From a checkpoint of a small transformer trained on Wikipedia.
Size: 12 layers, width 128, 2 heads of 64, MLP 512 GELU, vocabulary 8192, 4.49M parameters.
Architecture: LayerNorm before each block, no biases in attention or MLP.
Training: a variant of SOAP for these matrices, 3574 steps.
Each number is 200 + 40 x the weight over the matrix's rms, rounded and kept within 0 to 999. Layers, rows and columns count from 0.

# layer 7 MLP up, 512x128, rms 0.0602, rows 369-423, columns 0-127
243,238,236,260,220,191,161,165,252,156,187,184,243,202,160,186,179,203,208,270,239,226,226,185,143,231,196,152,282,181,257,257,229,271,209,264,200,177,247,184,182,221,183,181,243,225,255,258,208,204,194,231,229,171,224,170,213,147,227,175,188,194,163,127,140,247,159,263,199,235,281,207,319,166,173,248,154,162,212,195,148,248,195,232,148,173,218,269,140,183,189,101,241,201,143,117,210,264,117,150,213,185,185,219,193,247,122,244,202,263,166,188,243,142,233,122,180,193,160,150,179,224,213,135,173,190,207,229
171,201,133,222,247,175,189,67,175,240,288,174,222,213,191,121,221,149,224,175,206,243,194,135,237,181,215,184,173,225,208,238,113,219,191,136,146,247,148,146,230,211,142,281,195,251,260,196,243,174,274,240,271,165,190,243,203,190,180,242,213,210,192,182,233,231,222,240,178,175,229,231,199,202,182,149,169,163,225,233,230,143,203,175,228,189,213,279,244,316,255,201,172,190,271,308,250,223,170,159,152,146,165,166,169,135,150,222,157,179,169,165,245,145,235,200,216,223,183,161,160,291,203,260,218,152,160,290
186,221,199,189,226,120,194,217,254,166,156,214,146,262,230,195,163,225,143,181,244,124,200,194,242,248,177,201,212,195,196,151,186,203,171,186,213,304,165,296,150,165,185,200,200,96,209,227,254,232,198,183,239,82,218,169,237,281,186,104,212,207,194,145,235,234,146,146,173,235,304,215,185,262,228,212,151,159,279,210,189,239,175,193,228,253,160,210,209,190,192,224,194,239,209,190,168,213,227,224,175,275,169,174,149,202,157,263,128,249,200,166,205,213,219,145,244,225,125,183,184,210,292,217,144,234,214,254
205,167,256,219,182,208,193,243,246,224,250,176,169,217,192,239,211,221,227,210,222,199,213,218,165,229,88,164,162,144,230,170,197,216,166,158,191,179,159,226,203,244,180,228,173,201,167,193,199,207,205,202,234,166,149,190,189,255,190,199,206,170,180,176,261,255,174,193,204,262,240,272,138,227,191,195,133,195,246,176,280,213,132,162,131,168,177,240,255,153,183,194,204,280,219,238,167,256,163,187,192,176,199,207,170,237,165,223,155,187,188,154,199,209,229,166,214,221,183,229,132,227,137,185,215,137,209,229
189,167,208,150,218,251,217,227,169,239,273,206,184,186,228,199,140,193,241,240,149,221,191,176,230,243,197,165,205,216,210,195,152,197,210,147,272,207,144,193,243,200,231,224,265,164,170,239,208,194,165,212,193,197,205,206,200,172,229,207,176,173,209,196,220,210,210,174,184,171,273,237,197,134,214,210,276,189,188,148,212,202,274,208,225,173,108,242,167,236,217,256,211,198,200,145,157,320,163,221,179,229,198,142,261,203,285,209,147,239,137,195,192,180,184,149,257,210,203,159,223,130,261,166,179,155,164,196
205,200,184,168,152,227,218,182,182,129,149,179,256,205,182,142,288,229,257,194,153,121,230,243,224,196,193,224,111,227,167,188,287,216,190,241,213,312,192,173,147,168,186,242,156,207,234,219,237,199,154,197,157,200,204,200,197,198,225,141,145,116,276,123,259,237,201,186,219,159,294,219,229,202,192,137,222,233,225,192,221,212,176,317,185,209,165,200,162,263,126,171,219,249,243,193,171,246,289,213,241,187,213,187,246,262,233,174,219,160,196,86,211,202,196,180,185,132,173,277,198,188,215,159,262,202,207,152
177,257,165,184,202,210,182,179,156,190,207,158,164,214,155,236,217,167,180,248,256,196,166,200,222,251,197,220,291,165,243,179,238,173,202,136,181,228,159,193,282,154,170,167,173,157,244,147,203,255,225,230,197,147,295,191,242,124,195,199,290,206,186,212,238,200,202,220,163,184,190,189,279,226,222,174,212,262,239,109,198,186,216,188,153,267,224,202,178,244,310,196,224,189,178,192,167,171,206,165,183,266,129,211,252,179,176,175,199,207,217,275,157,247,203,177,193,152,195,270,196,221,236,161,193,156,192,158
189,202,176,200,148,237,232,190,201,148,193,163,218,264,207,174,216,164,143,233,225,199,226,232,134,188,138,187,233,182,304,245,228,159,212,108,201,183,188,171,141,219,217,203,212,197,203,242,223,218,188,241,187,254,191,202,207,225,263,209,229,172,167,144,125,213,220,263,259,141,234,227,166,207,224,219,205,205,191,116,234,237,170,198,118,237,201,150,223,223,224,218,221,190,257,152,274,258,228,179,197,165,147,250,181,200,160,176,219,146,162,209,194,219,187,210,158,184,250,160,227,228,233,210,209,238,234,173
202,188,166,221,206,157,151,163,199,189,179,196,143,151,222,152,257,200,185,293,149,149,175,162,195,213,208,174,178,184,233,188,201,272,192,213,161,168,223,265,250,229,194,105,194,200,202,196,234,233,166,223,189,271,211,219,242,184,192,140,215,166,139,248,152,200,190,176,235,273,271,173,267,193,207,238,164,176,225,223,210,302,210,253,172,195,253,220,190,194,144,192,200,191,263,131,219,165,235,208,116,193,176,148,241,192,245,223,156,230,164,217,240,246,216,192,214,152,178,225,249,187,256,202,155,233,193,245
207,219,182,222,176,235,163,156,203,198,203,134,197,221,195,148,178,242,185,163,181,101,213,258,216,119,154,265,171,215,200,182,238,178,254,184,233,194,226,148,179,232,157,235,165,248,144,202,223,160,181,194,157,191,259,99,214,199,249,205,179,302,249,200,203,245,204,222,202,196,208,122,143,245,226,221,205,212,169,166,232,130,235,206,227,233,239,198,184,204,136,203,258,240,221,208,140,226,234,148,158,232,224,204,144,169,118,177,168,240,184,126,146,231,105,252,266,182,163,274,195,190,179,189,206,250,207,303
199,180,202,171,208,167,213,240,152,225,237,168,228,245,186,214,194,164,258,172,248,124,168,321,223,192,246,199,153,199,153,193,175,179,177,238,170,210,220,171,202,259,126,247,118,167,190,208,200,214,231,174,156,202,184,216,143,292,271,174,191,194,267,135,243,121,165,225,128,217,210,148,202,226,204,258,276,219,204,154,239,140,168,143,154,193,103,177,238,295,181,207,201,189,276,220,129,196,171,101,161,279,230,178,151,133,203,231,187,163,214,228,182,202,238,191,171,236,169,197,170,159,165,228,183,177,139,186
206,147,211,171,209,233,184,179,283,213,210,219,132,251,235,166,247,235,215,204,177,227,208,162,168,179,191,229,248,177,206,197,178,228,175,170,133,203,202,156,165,198,169,210,271,206,284,180,173,167,100,215,237,151,228,231,150,228,206,198,195,222,170,190,237,203,178,210,148,143,136,120,229,203,192,191,218,248,235,183,254,160,196,205,196,184,160,210,203,262,212,216,207,209,195,192,148,194,242,196,231,196,174,170,211,229,191,215,178,172,269,155,116,188,174,168,236,149,152,227,279,185,224,185,181,168,129,248
236,187,181,194,164,264,214,199,178,214,195,228,186,257,180,251,261,75,203,208,198,214,165,239,216,159,293,241,221,272,212,143,223,289,245,216,138,233,205,123,211,235,241,229,206,208,209,175,161,226,175,236,238,144,165,206,209,159,189,245,158,133,210,163,137,232,211,163,192,196,204,156,190,235,218,184,185,246,155,126,226,120,236,236,218,160,192,249,240,186,211,229,222,205,200,91,232,250,151,147,187,260,210,104,233,195,229,171,237,227,218,284,225,211,229,130,182,172,192,163,251,169,185,194,153,193,138,252
169,179,231,196,249,235,248,243,208,201,187,231,190,131,232,153,242,184,204,209,212,189,220,176,155,260,133,205,175,215,186,181,174,224,200,207,246,268,182,252,170,243,226,207,181,121,258,210,235,204,161,205,234,236,235,202,199,215,220,187,175,213,224,202,174,176,233,136,187,174,159,170,236,162,255,186,223,161,249,151,213,137,202,287,209,160,186,219,247,209,197,234,164,251,192,154,213,145,214,129,136,186,259,151,224,221,206,170,201,251,179,244,151,238,193,186,216,255,158,230,216,243,221,216,223,223,200,214
184,218,146,238,183,188,178,194,240,221,95,205,243,187,213,191,195,165,181,174,234,154,184,261,198,176,208,183,220,213,230,188,169,120,225,141,203,234,199,230,205,298,270,170,246,180,171,265,258,219,156,298,258,158,157,177,135,276,184,231,227,138,268,203,146,219,147,208,205,189,196,155,226,175,240,214,184,130,200,234,203,195,200,232,123,199,179,165,175,190,173,145,148,195,206,222,161,123,224,168,242,285,203,226,223,184,149,214,157,234,159,165,220,237,368,159,190,112,175,221,307,261,271,333,179,184,283,210
248,270,205,241,169,241,250,206,179,159,211,104,237,191,182,166,125,147,237,191,191,115,161,276,227,199,108,197,163,136,199,219,148,206,205,175,252,256,206,206,220,237,176,238,147,144,180,150,226,215,241,198,219,120,138,235,218,223,254,208,239,212,251,278,173,228,192,154,141,186,158,182,220,178,165,121,222,183,112,202,288,259,205,170,237,190,164,238,204,210,168,210,203,245,201,244,120,159,243,210,214,182,210,266,91,185,208,263,186,161,177,126,160,236,206,190,277,144,217,177,186,155,207,200,299,181,124,226
194,189,245,147,186,223,214,178,220,205,186,221,181,226,227,153,247,180,232,257,201,231,209,273,180,151,216,250,222,201,219,208,166,198,207,153,146,216,174,206,235,272,163,200,155,181,191,179,240,181,159,191,198,233,214,127,236,243,275,165,181,229,267,219,215,159,246,226,227,224,160,218,193,193,170,136,237,182,153,226,224,200,191,197,164,194,213,140,158,225,244,167,199,190,240,237,248,193,237,149,228,219,153,205,186,134,232,174,170,149,165,146,183,180,209,243,254,252,187,220,201,204,216,131,165,137,179,204
205,233,171,176,190,133,179,151,186,182,210,235,234,178,195,217,203,219,272,239,183,216,184,197,174,228,211,192,202,208,234,197,145,191,193,159,219,255,178,240,192,197,215,126,184,170,245,201,216,142,188,213,233,215,207,252,210,170,189,184,265,220,185,162,199,143,156,195,123,196,254,190,214,266,199,158,205,113,142,213,156,272,222,204,117,245,267,255,213,294,208,160,146,133,225,236,196,210,228,172,250,180,191,224,198,242,288,294,146,144,217,180,228,219,298,205,213,232,246,195,224,199,204,176,191,215,179,212
194,164,221,182,248,228,249,249,204,210,201,220,177,181,247,212,201,136,223,223,198,113,303,178,202,237,196,186,234,177,246,217,164,214,147,185,149,192,239,201,199,270,152,215,188,196,240,220,183,250,259,227,189,209,145,231,111,253,177,205,113,224,225,209,216,155,236,203,157,200,194,254,193,227,227,192,188,137,240,130,211,142,164,225,218,233,156,153,241,157,177,196,159,137,165,129,267,241,200,256,203,193,168,174,213,125,181,227,211,145,198,187,246,168,213,203,248,234,214,255,225,208,299,168,180,194,208,136
199,276,286,335,207,217,234,183,157,189,168,161,144,187,114,258,292,190,179,228,184,92,160,151,224,249,246,175,220,149,194,320,238,177,167,222,164,223,247,235,209,208,229,224,213,144,235,227,232,230,164,266,245,147,236,236,194,217,138,184,189,164,217,205,182,202,214,259,198,240,252,258,244,207,185,112,204,186,289,119,204,186,91,191,143,217,178,230,187,218,134,163,106,262,227,209,132,200,225,229,207,182,243,192,93,251,153,231,234,152,195,243,196,204,216,163,174,189,251,250,184,323,178,198,224,229,162,174
169,100,187,217,218,163,236,222,251,193,147,140,203,216,131,151,204,218,283,257,194,239,256,162,236,206,198,201,208,235,163,178,193,248,192,172,158,152,220,202,212,220,188,186,127,245,222,272,134,241,142,192,207,209,216,170,184,253,208,118,137,243,157,192,149,250,242,238,161,103,218,150,229,167,163,161,208,181,270,208,261,211,121,177,242,244,243,186,200,249,202,169,153,155,315,250,199,173,225,153,225,205,208,154,241,196,148,176,216,204,244,122,178,241,159,171,195,234,145,250,234,175,197,128,182,209,291,203
162,205,228,286,146,170,124,185,209,177,252,220,228,221,126,171,250,171,228,141,183,174,142,201,216,198,202,181,178,225,194,283,235,199,200,170,187,109,248,230,148,215,237,182,112,205,172,202,257,189,215,224,201,208,222,108,198,211,188,153,200,281,255,116,225,176,131,190,183,168,240,217,182,176,219,256,217,192,215,146,190,144,182,256,239,196,216,228,163,240,197,284,167,253,204,200,226,172,219,170,130,205,181,192,169,232,179,253,177,219,153,248,196,132,239,209,256,200,213,220,208,206,236,219,184,181,236,242
161,294,219,216,206,271,229,101,165,194,161,191,222,246,210,225,173,203,185,217,137,210,182,200,254,243,217,209,247,245,205,229,180,238,189,198,196,156,187,217,241,233,160,185,240,243,247,155,232,143,153,148,252,234,196,225,142,217,261,217,186,244,257,234,134,155,198,219,195,232,221,228,135,189,264,205,223,164,217,197,187,116,221,247,208,257,136,243,151,156,177,151,217,275,209,205,188,202,171,213,215,187,215,188,175,241,165,230,121,135,224,185,252,249,181,246,212,124,202,241,242,267,118,146,250,230,158,204
215,156,217,109,213,179,209,197,178,178,224,256,142,193,147,257,163,210,160,202,194,186,181,195,175,287,213,255,213,208,126,205,188,274,140,191,202,158,215,203,259,171,191,198,234,219,150,158,212,246,196,165,202,210,209,184,164,233,265,168,198,244,218,207,156,186,185,193,202,204,221,223,149,216,182,166,215,190,173,158,188,239,237,253,234,211,221,185,249,199,246,166,250,247,170,227,278,150,197,195,217,225,171,164,218,154,202,266,207,140,216,231,164,179,241,209,180,207,262,251,248,166,257,244,207,179,223,171
176,163,193,228,189,212,140,193,223,235,236,120,203,132,236,183,206,190,161,223,189,203,209,206,178,175,174,222,252,212,271,187,278,208,256,138,206,167,235,184,250,123,194,221,159,221,176,190,230,191,253,196,212,265,92,227,245,113,175,207,190,189,195,171,166,176,163,279,126,199,192,212,187,158,183,234,181,198,194,163,188,261,253,182,238,163,122,161,176,242,192,267,250,157,152,168,233,203,190,195,288,198,222,263,113,203,177,171,213,177,158,225,193,136,162,141,238,212,223,227,205,182,232,158,137,223,218,220
125,133,189,141,160,266,176,194,197,187,194,169,196,158,227,153,195,159,328,197,108,246,163,237,206,236,191,172,287,189,231,214,268,204,214,173,204,180,210,194,228,252,177,226,177,193,236,96,180,203,168,290,174,257,223,172,236,241,194,175,155,131,226,192,196,185,214,167,169,147,154,206,236,223,219,191,168,202,109,140,152,204,246,220,225,188,202,181,196,261,201,146,193,155,221,225,203,262,229,195,282,179,151,121,244,203,199,198,262,174,194,179,251,163,171,135,156,217,130,220,208,168,232,168,221,180,246,152
169,177,219,228,246,144,177,156,239,190,189,196,256,217,224,149,204,153,285,142,276,132,179,175,192,153,194,208,136,187,180,192,305,269,161,291,272,189,191,239,189,161,200,217,159,167,200,182,237,172,199,206,173,281,74,170,176,167,220,249,182,202,251,117,193,153,146,189,211,130,220,250,256,199,172,227,157,214,203,237,194,213,181,240,173,202,172,229,220,166,181,169,180,135,217,244,173,180,213,174,215,197,157,167,207,185,165,267,180,173,176,175,186,215,193,160,158,235,172,200,271,226,151,143,161,115,161,158
226,126,272,238,221,199,101,172,268,175,169,230,156,111,232,161,221,254,113,177,165,192,220,219,179,218,155,242,181,157,155,206,231,248,153,251,125,250,249,190,214,238,178,140,219,196,157,261,217,179,199,190,206,135,154,197,180,204,253,209,211,232,154,184,289,147,193,156,256,239,209,213,212,160,206,141,222,258,262,156,213,218,217,209,192,121,246,156,169,185,172,175,154,239,214,90,238,268,170,228,174,201,202,198,204,234,182,214,169,154,141,220,159,289,273,178,283,179,217,225,188,166,298,240,187,211,141,242
189,184,186,238,196,236,246,126,285,150,170,177,264,212,212,209,181,249,215,201,207,208,294,126,174,223,206,263,181,169,265,184,221,212,160,211,230,183,180,201,236,215,227,211,174,225,238,258,225,169,197,220,195,180,188,175,223,123,170,190,90,144,204,165,175,244,215,178,180,232,164,170,149,191,154,264,257,157,245,311,309,212,163,190,145,255,188,267,176,290,173,252,185,169,206,220,167,229,197,210,217,243,239,174,159,260,141,200,226,289,145,176,214,190,152,239,203,225,236,211,195,174,146,220,143,178,178,185
175,240,174,197,148,253,188,244,209,169,196,133,275,166,185,155,186,167,255,137,249,277,242,220,219,232,217,217,115,215,169,218,253,154,209,130,135,167,223,194,161,228,273,132,203,191,184,209,197,166,172,326,273,273,221,229,112,202,204,127,172,178,185,270,211,193,137,207,163,182,183,198,220,223,164,211,152,169,156,186,161,143,154,236,188,167,230,176,212,216,147,209,145,203,221,253,290,202,229,183,223,232,225,189,186,167,170,225,185,157,174,191,201,157,207,173,200,182,186,213,220,131,168,183,193,305,151,288
164,153,212,187,229,197,171,163,231,227,133,228,201,230,304,158,193,208,199,254,214,144,169,224,178,236,216,202,191,193,244,173,207,148,203,185,199,214,221,234,192,189,166,235,209,181,202,196,157,229,200,204,138,163,203,184,214,218,169,175,191,223,238,234,207,163,243,196,225,250,170,233,204,236,144,174,188,204,186,205,231,159,186,195,177,180,212,244,146,213,165,203,193,135,247,187,143,198,154,192,211,200,230,215,266,152,230,204,201,213,158,192,196,216,183,234,220,246,219,228,205,218,195,136,235,244,210,213
201,215,191,238,204,272,177,206,252,200,191,202,136,210,197,217,205,248,278,207,152,209,182,222,173,192,214,228,151,164,148,199,199,207,252,174,202,207,165,246,187,206,220,192,161,201,234,270,272,224,204,239,216,209,179,190,206,226,166,185,278,145,140,188,246,191,199,272,163,244,235,137,183,142,159,214,142,216,205,177,173,195,182,197,199,205,198,188,194,235,168,175,164,211,197,148,213,192,207,179,221,190,281,236,159,236,220,160,224,220,219,169,220,209,189,134,189,220,202,215,160,223,257,220,175,223,228,235
182,218,225,223,165,171,186,157,250,151,196,206,256,296,181,115,226,190,273,153,207,167,219,140,189,114,165,162,208,236,143,233,230,259,205,203,145,267,229,224,163,194,183,212,151,221,201,270,198,195,182,211,183,236,190,168,219,219,252,213,261,212,191,172,217,148,197,179,271,221,225,204,237,105,187,164,179,315,203,195,260,246,154,188,117,291,234,241,257,182,178,241,218,214,252,223,206,216,187,133,167,135,201,164,209,216,218,214,218,205,195,184,220,99,121,210,154,202,268,235,215,233,163,173,286,213,218,150
223,199,238,205,233,215,192,189,247,247,248,174,170,197,181,145,165,224,196,297,263,175,213,221,194,206,171,215,244,214,164,205,179,150,223,119,263,231,130,232,215,218,153,214,260,168,246,181,196,247,159,233,244,147,178,206,174,156,175,193,162,224,199,218,116,243,211,240,150,222,204,200,188,210,177,223,187,193,250,184,140,215,269,267,230,220,195,217,229,201,177,181,185,256,272,178,187,243,202,193,169,244,164,197,242,200,230,206,194,236,180,104,262,185,195,174,150,174,255,218,190,143,237,217,184,206,256,192
182,205,113,278,147,234,259,237,258,121,195,234,210,216,232,138,150,148,207,163,264,178,243,146,185,271,182,203,200,148,186,179,194,170,186,196,167,246,169,201,230,92,219,175,180,320,180,280,220,237,207,222,169,189,148,236,173,233,278,152,198,204,167,234,139,183,155,167,214,173,195,297,184,236,309,292,110,173,145,214,221,163,212,157,226,244,164,212,141,240,194,169,106,233,195,226,142,219,165,234,238,215,150,201,136,212,234,173,253,189,171,254,230,212,258,214,247,173,229,182,268,202,161,186,161,137,218,216
186,207,177,185,169,189,260,151,181,238,167,170,156,198,226,280,283,174,161,220,129,162,174,241,252,252,291,226,214,228,252,179,114,190,205,230,159,238,200,188,195,156,212,182,217,212,203,254,135,195,122,173,214,189,198,190,162,135,164,233,205,145,166,206,210,212,147,255,219,242,210,217,198,134,246,158,183,178,234,159,195,224,306,219,245,269,230,173,187,172,175,206,200,195,170,185,127,216,139,187,230,168,221,190,162,165,232,157,213,224,240,243,192,211,142,104,233,236,160,228,233,224,237,208,185,270,154,198
196,191,231,206,206,185,166,181,132,275,230,175,228,258,200,219,246,161,250,207,208,188,135,256,233,191,209,156,252,209,207,236,236,220,219,176,137,198,172,213,243,192,224,220,184,143,174,200,197,242,211,218,184,183,174,150,184,214,119,211,139,171,174,231,220,226,174,255,222,201,234,160,257,199,189,233,204,226,190,192,177,220,217,177,233,200,215,145,174,183,256,182,152,191,231,198,216,210,244,237,218,240,138,130,239,136,210,202,197,194,140,175,152,184,235,187,195,181,189,182,229,201,195,219,147,140,188,197
256,181,174,235,179,248,244,206,241,172,147,242,175,240,188,177,198,202,212,183,180,274,219,179,148,124,123,227,295,171,238,168,152,235,275,227,201,214,190,227,170,118,208,177,202,232,211,201,219,179,152,157,236,169,181,163,198,240,173,262,195,188,183,205,197,211,207,226,201,121,193,229,219,169,240,199,267,188,216,147,218,189,261,217,254,209,159,188,265,247,197,230,201,201,174,158,198,137,197,222,103,142,231,194,280,146,269,171,196,202,245,224,243,137,239,192,200,136,288,226,145,206,225,189,237,273,202,173
247,271,286,232,165,253,258,205,166,155,156,196,166,175,301,186,228,221,215,209,177,217,190,141,175,255,215,196,181,169,200,221,189,226,237,177,175,214,217,164,187,165,249,171,222,170,195,117,224,210,160,177,218,195,238,177,177,218,204,174,208,177,215,200,219,159,242,212,268,175,175,202,201,256,140,197,184,162,171,225,215,224,221,223,184,221,154,263,208,223,198,185,147,169,213,247,198,252,205,241,179,188,195,257,220,251,103,245,210,204,202,222,130,156,224,197,232,202,262,189,177,230,267,204,268,185,201,272
195,163,175,222,201,284,211,163,199,249,164,203,164,258,219,141,253,177,230,209,197,230,244,90,108,157,161,220,145,210,193,146,152,260,107,233,151,249,194,274,220,164,201,182,255,208,177,206,200,282,187,177,195,203,213,163,260,205,233,118,162,231,116,204,275,105,220,184,290,211,241,153,134,133,245,197,220,178,238,235,228,157,218,164,187,182,98,244,194,183,174,296,179,223,208,257,234,192,191,183,229,318,183,205,167,175,160,199,102,264,100,195,192,276,186,299,188,230,181,286,166,222,238,229,199,170,203,226
222,261,222,243,201,268,211,176,138,179,130,244,199,219,256,159,246,199,219,259,176,206,188,245,195,232,164,191,256,272,243,215,238,120,206,187,133,159,224,227,159,256,291,145,222,180,165,177,217,188,198,205,166,178,199,172,111,228,225,162,143,197,265,93,147,225,153,225,171,253,146,257,229,192,203,230,177,234,228,209,235,242,108,195,140,291,182,182,209,159,245,150,239,219,210,186,192,256,269,129,297,222,127,194,216,110,208,206,128,132,130,206,227,152,209,184,134,234,265,182,247,169,202,158,161,246,204,115
231,189,119,170,259,231,262,232,179,235,140,251,171,322,210,176,205,242,189,247,161,201,161,218,220,274,158,158,205,233,224,183,191,180,142,165,205,218,196,188,225,161,197,97,194,165,219,123,222,248,210,174,235,202,173,178,145,188,251,213,195,264,253,256,206,228,224,253,218,159,181,223,134,184,222,212,179,211,174,207,183,214,178,204,180,218,155,180,247,289,138,170,217,186,196,170,226,243,203,198,171,159,216,196,236,296,129,221,212,220,149,190,203,221,213,244,228,197,211,250,155,217,218,194,207,259,164,233
96,213,193,205,170,222,178,182,246,158,172,203,234,178,266,226,204,182,212,210,225,268,183,200,171,276,170,303,186,104,187,181,240,189,216,229,209,161,197,248,215,159,133,170,205,214,201,195,179,225,252,165,159,166,174,162,148,229,292,150,269,132,181,117,231,273,290,212,176,183,179,199,134,95,254,209,160,162,175,201,208,165,142,269,163,210,194,129,172,230,190,182,142,193,305,207,224,157,242,200,219,218,198,224,140,239,135,234,188,201,157,218,204,191,263,195,199,222,198,266,189,210,212,134,144,217,273,183
218,175,209,178,209,214,193,123,242,184,169,249,248,290,223,185,186,277,117,205,239,158,232,256,178,189,180,175,289,196,242,197,218,221,217,228,198,243,220,230,193,174,162,188,176,211,218,259,185,211,192,187,215,146,203,220,151,228,247,190,256,170,192,267,227,206,178,225,163,198,248,190,200,143,219,193,136,173,175,190,184,202,203,193,180,214,182,206,240,231,163,199,197,225,205,150,157,240,208,138,179,197,205,202,143,172,226,198,160,208,240,224,224,204,210,205,246,165,171,226,207,206,222,197,196,191,185,227
164,161,242,244,221,277,161,156,210,226,191,181,179,192,211,208,218,192,207,177,191,150,200,273,133,166,254,178,175,194,233,214,234,206,207,175,251,266,256,196,209,219,211,212,204,219,182,215,182,226,203,202,226,230,190,177,253,150,248,150,192,231,167,215,180,222,182,227,198,156,210,180,214,216,226,236,131,140,213,206,190,198,163,217,232,217,178,218,221,242,218,225,192,153,219,214,159,164,152,194,226,222,258,185,195,119,128,274,247,181,188,189,230,199,242,179,150,168,201,223,255,208,199,239,192,185,217,154
233,183,187,147,159,237,225,174,200,177,222,236,182,261,165,240,218,232,194,231,192,217,158,138,156,226,161,210,163,214,212,202,220,163,235,210,223,222,230,264,117,220,263,201,185,156,183,282,241,190,205,176,153,145,179,248,182,192,190,249,181,154,297,224,142,166,112,142,228,227,285,142,243,188,231,197,147,240,268,172,267,242,213,186,218,196,184,208,184,170,189,213,268,230,221,141,140,199,199,172,192,219,198,167,234,286,214,214,190,132,194,253,202,220,278,178,109,162,169,246,226,133,153,187,181,206,272,186
164,156,256,156,238,168,357,275,209,147,342,206,166,170,123,175,284,233,279,229,177,245,184,186,172,123,258,265,243,187,188,214,214,133,233,203,245,203,220,143,181,243,218,147,220,192,182,202,227,229,276,251,152,259,216,154,140,150,268,190,217,208,171,219,203,190,259,231,178,271,282,202,285,227,165,107,201,191,251,162,230,235,203,182,191,208,224,167,175,188,226,114,201,200,225,118,234,173,149,181,208,251,170,186,198,133,135,158,175,246,190,193,198,239,178,189,282,172,201,228,183,186,205,164,183,215,192,201
259,184,158,162,196,209,169,272,189,175,198,197,138,248,218,141,187,210,184,196,183,257,183,234,210,246,218,142,179,248,254,166,187,196,176,141,199,149,144,183,195,198,177,238,95,229,213,193,188,229,140,259,184,170,253,209,222,220,188,176,241,185,205,214,156,159,189,187,100,246,169,237,181,215,179,155,171,204,217,216,222,221,260,185,186,178,159,235,153,225,200,291,245,199,190,182,213,252,239,209,160,196,154,203,204,195,205,166,179,236,149,233,189,145,134,173,224,259,233,256,196,112,226,139,261,274,150,240
202,169,280,132,132,226,186,142,231,130,106,220,226,222,226,183,292,161,142,201,217,217,194,233,147,236,185,161,221,196,221,145,228,208,229,204,195,182,262,218,225,231,166,190,168,161,190,261,183,150,212,213,107,212,151,192,209,177,137,144,220,202,224,207,259,153,229,238,152,245,239,195,266,190,187,175,140,206,198,223,171,155,312,198,194,223,212,217,147,155,145,164,187,240,214,117,238,215,210,261,178,244,244,210,182,197,208,113,128,170,224,114,171,195,230,131,245,276,228,180,155,167,195,190,222,236,136,262
242,143,254,199,200,245,196,192,170,212,155,216,201,289,318,149,149,219,212,257,143,227,251,200,132,184,191,187,198,243,233,263,253,178,216,264,223,202,228,205,189,221,209,184,215,178,235,182,209,207,240,251,140,219,159,236,199,201,160,227,192,97,223,191,213,254,202,159,177,149,163,212,158,167,208,171,208,228,274,141,227,236,201,203,187,202,220,211,209,246,94,228,184,199,248,174,203,231,170,224,251,173,245,233,119,172,214,273,229,184,224,201,175,124,193,172,206,230,253,163,205,235,162,169,272,263,175,219
271,197,192,245,227,169,194,205,236,180,230,180,161,228,195,235,241,175,169,191,209,130,78,209,234,244,173,128,167,247,169,205,218,198,261,144,115,186,198,219,187,164,101,205,182,182,139,168,285,229,200,144,184,217,148,204,161,194,185,109,198,217,207,235,187,220,200,187,238,272,179,212,186,166,246,186,190,211,219,184,240,275,117,202,204,159,128,172,308,173,215,248,185,154,239,164,255,270,203,235,144,208,143,206,216,221,132,172,153,129,108,142,223,201,156,207,249,161,130,230,161,217,268,185,262,178,220,217
227,191,203,212,125,152,200,185,179,155,244,238,239,190,241,177,202,238,187,206,180,233,234,140,222,154,233,191,267,205,123,199,182,240,226,224,180,166,247,257,184,215,194,224,233,241,212,217,199,217,267,212,243,185,238,201,129,262,178,191,167,231,254,99,229,188,240,119,132,157,171,216,260,205,257,138,203,144,225,203,199,139,241,176,192,139,225,208,189,166,166,201,201,248,204,176,74,169,229,167,247,148,128,179,216,192,217,287,195,164,207,194,159,170,233,224,203,277,214,205,203,192,197,215,195,194,172,299
198,217,155,194,158,173,195,283,214,188,251,155,155,212,126,163,250,213,256,172,182,178,195,185,221,204,180,159,151,184,193,207,183,180,167,105,205,213,174,154,199,208,214,156,239,226,206,266,261,140,227,207,204,226,267,155,229,185,171,186,232,241,175,162,132,263,247,154,146,191,217,210,210,250,291,216,181,185,200,306,221,277,162,183,94,188,170,223,196,229,209,141,178,172,170,179,197,184,248,199,144,198,239,219,330,277,208,154,199,213,174,127,147,255,227,132,267,219,219,202,217,125,228,185,172,225,233,210
182,207,175,216,199,223,241,120,314,170,143,191,140,254,298,139,93,225,202,194,209,251,184,84,141,220,160,226,241,164,228,162,191,215,148,243,190,187,161,186,134,175,164,166,184,192,241,251,167,203,198,199,199,207,191,184,125,127,189,162,217,192,152,201,199,241,256,226,173,268,174,216,151,145,173,151,206,191,196,227,163,240,162,212,268,233,277,208,187,181,197,261,239,233,240,229,141,145,271,174,184,207,254,222,162,193,90,168,169,220,238,156,212,208,199,204,212,209,222,307,202,237,204,204,224,222,279,175
239,122,176,240,209,211,239,207,192,197,185,195,248,236,131,215,155,222,195,251,237,129,178,190,250,161,223,188,183,176,189,170,239,179,180,169,226,200,184,205,246,207,205,188,159,167,170,148,179,229,207,188,210,180,213,169,171,266,226,261,184,193,204,243,173,224,123,274,126,114,225,216,131,294,193,237,150,189,171,234,142,191,178,134,219,225,250,166,218,142,129,188,194,181,195,214,180,265,217,182,263,158,177,133,164,205,175,260,136,204,168,213,209,252,201,196,191,214,236,206,259,207,200,162,221,257,246,202